From a checkpoint of a small transformer trained on Wikipedia.
Training: a variant of Muon for these matrices, 539M tokens, 16459 steps.
Each number is 50 + 10 x the weight over its row's rms, rounded and kept within 0 to 99. Layers, rows and columns count from 0. The size before them is the row's rms in percent of the matrix's.

# layer 6 MLP down, 256x704, rms 0.0697, rows 154-161, columns 352-527
102:51 60 49 66 38 46 39 60 39 47 30 52 59 56 71 32 73 63 45 53 52 64 69 52 56 44 51 71 45 30 45 71 58 41 52 66 63 47 56 58 68 44 54 44 33 39 45 44 65 51 32 43 69 78 61 52 67 55 56 43 45 66 66 43 36 49 58 49 53 46 64 48 55 48 45 40 60 37 37 42 49 35 57 74 54 43 59 37 47 47 55 48 51 58 34 53 35 58 53 37 45 38 62 59 37 62 34 44 38 51 45 32 40 43 68 35 59 49 51 69 54 56 53 54 61 52 47 65 54 57 57 41 78 35 63 41 66 40 38 58 64 52 54 37 43 69 36 59 44 41 46 31 40 61 42 45 74 70 45 41 55 67 51 57 47 51 54 37 60 46 66 31 42 70 48 40
101:35 41 35 44 70 50 47 64 46 47 32 52 46 52 73 53 51 53 45 39 67 48 52 58 54 53 67 61 59 29 49 51 62 26 54 44 51 48 67 66 53 40 39 70 49 42 51 57 46 49 57 53 37 49 54 61 67 64 26 43 40 48 51 50 50 59 34 66 53 57 41 63 36 51 45 59 47 44 55 44 62 58 43 56 59 35 55 49 44 65 48 45 66 51 63 55 45 56 50 48 58 46 38 40 65 71 54 59 52 58 55 48 65 48 50 59 50 60 54 58 52 50 37 47 53 45 48 39 39 63 36 44 32 61 47 43 46 63 41 68 50 53 59 47 59 61 70 52 54 62 42 45 49 55 51 36 42 51 44 48 45 36 38 40 57 58 38 52 52 39 52 37 63 49 45 62
095:69 54 54 44 42 40 51 39 38 49 67 58 62 68 37 46 49 48 56 65 67 35 55 35 41 64 50 35 30 46 47 39 60 59 21 79 55 53 53 44 30 46 66 52 50 46 40 52 45 68 70 59 52 53 39 32 52 58 46 49 59 55 56 32 47 65 29 43 43 55 43 54 43 44 46 42 51 48 56 50 49 53 46 43 36 46 54 52 54 60 43 67 56 55 48 50 46 65 44 41 43 69 56 56 47 47 67 52 49 42 52 52 44 47 52 37 45 44 57 40 55 57 58 64 40 47 47 71 57 37 63 48 35 37 39 54 53 58 39 32 60 56 56 56 52 55 51 42 44 32 57 58 35 37 52 65 56 56 53 43 46 58 52 51 57 75 48 44 69 61 58 32 35 43 64 57
102:44 56 66 39 67 56 45 56 52 55 61 69 46 50 43 56 33 52 50 39 48 51 54 57 43 47 56 49 54 67 49 49 42 43 69 56 69 46 45 48 43 47 44 38 48 50 46 56 51 67 37 54 29 74 42 52 17 44 61 45 50 42 39 64 40 31 52 55 51 47 47 62 62 51 67 38 61 46 55 63 40 49 62 45 43 43 36 56 50 39 62 53 51 37 31 54 53 28 49 64 51 56 57 44 39 45 47 45 56 45 54 51 59 42 55 78 35 66 60 48 58 64 47 52 55 43 34 64 47 56 48 52 42 43 44 45 55 49 46 35 46 64 40 54 64 41 51 57 48 44 45 59 52 62 41 72 46 58 54 61 79 51 61 28 58 47 59 50 56 51 44 47 55 36 79 57
094:47 42 44 57 47 48 43 55 49 63 51 54 46 49 44 45 55 43 57 44 48 55 42 55 44 39 39 58 63 50 51 36 62 45 55 31 48 58 38 43 54 33 51 59 44 53 58 39 64 44 60 39 64 32 36 22 49 47 61 47 37 42 49 50 55 58 57 32 58 56 48 72 59 44 39 43 65 32 50 38 43 23 40 26 47 51 36 52 44 62 45 49 49 30 43 44 54 56 35 64 50 42 53 32 78 45 40 54 44 62 68 40 43 40 47 56 39 59 47 51 45 65 50 61 50 38 50 60 57 49 63 43 50 44 60 40 59 65 51 65 55 65 66 56 49 43 70 56 54 38 50 68 56 46 41 60 57 37 42 49 60 30 43 53 62 62 54 34 34 33 48 50 48 56 49 58
101:44 55 48 39 58 64 41 41 41 44 57 52 53 65 43 63 57 48 58 44 44 61 60 60 49 51 49 58 37 61 39 74 62 44 51 50 38 45 52 52 41 53 40 51 36 47 53 38 67 35 49 57 52 64 29 40 51 55 71 63 45 55 59 63 31 43 48 57 50 46 57 44 49 55 51 46 53 56 41 50 52 44 41 52 68 32 41 45 52 26 27 53 55 35 47 52 39 55 49 57 52 47 45 59 54 58 38 63 55 56 51 35 38 47 47 42 48 59 54 46 54 38 36 61 50 43 54 27 61 61 61 52 43 61 49 55 51 45 55 59 43 38 52 43 48 52 40 69 81 33 53 53 67 41 37 55 58 55 47 58 43 39 56 67 53 47 55 52 40 44 42 55 45 44 66 64
107:64 62 44 73 48 40 46 35 38 50 46 55 60 36 58 58 50 49 69 49 52 57 39 71 38 57 52 33 55 29 51 47 47 54 48 51 58 32 56 61 72 49 67 65 67 62 41 43 54 62 46 49 59 34 50 59 63 43 55 47 61 45 41 65 71 61 59 55 36 31 60 52 48 43 55 50 53 66 53 62 41 34 41 49 40 43 50 54 56 50 65 65 30 43 52 47 55 55 71 49 58 63 51 56 61 66 34 37 49 56 43 42 48 72 40 59 55 53 49 34 56 51 60 49 41 63 60 63 61 46 38 40 48 36 55 54 52 46 43 57 38 43 59 56 44 54 36 54 46 41 53 54 58 56 55 49 49 52 48 54 54 42 58 50 26 63 58 47 44 56 45 65 53 82 48 34
093:40 35 60 57 54 49 63 67 44 42 65 46 46 55 37 44 61 52 57 55 59 62 70 40 57 52 78 37 46 59 50 44 41 63 60 41 50 56 49 53 43 52 51 49 58 62 41 52 52 49 40 44 39 43 39 42 62 61 35 47 34 55 44 70 51 38 33 48 43 41 39 61 28 47 37 43 58 50 47 67 55 49 40 49 54 45 47 39 50 55 39 52 62 57 42 49 52 47 43 62 50 48 59 39 43 48 55 44 40 43 47 67 47 45 39 56 41 59 46 30 46 55 50 61 36 50 42 44 55 51 70 57 45 56 53 44 62 55 64 60 68 50 43 45 46 34 42 57 55 45 38 60 45 47 61 52 49 58 63 42 62 52 67 46 78 39 59 40 43 54 50 59 57 62 53 64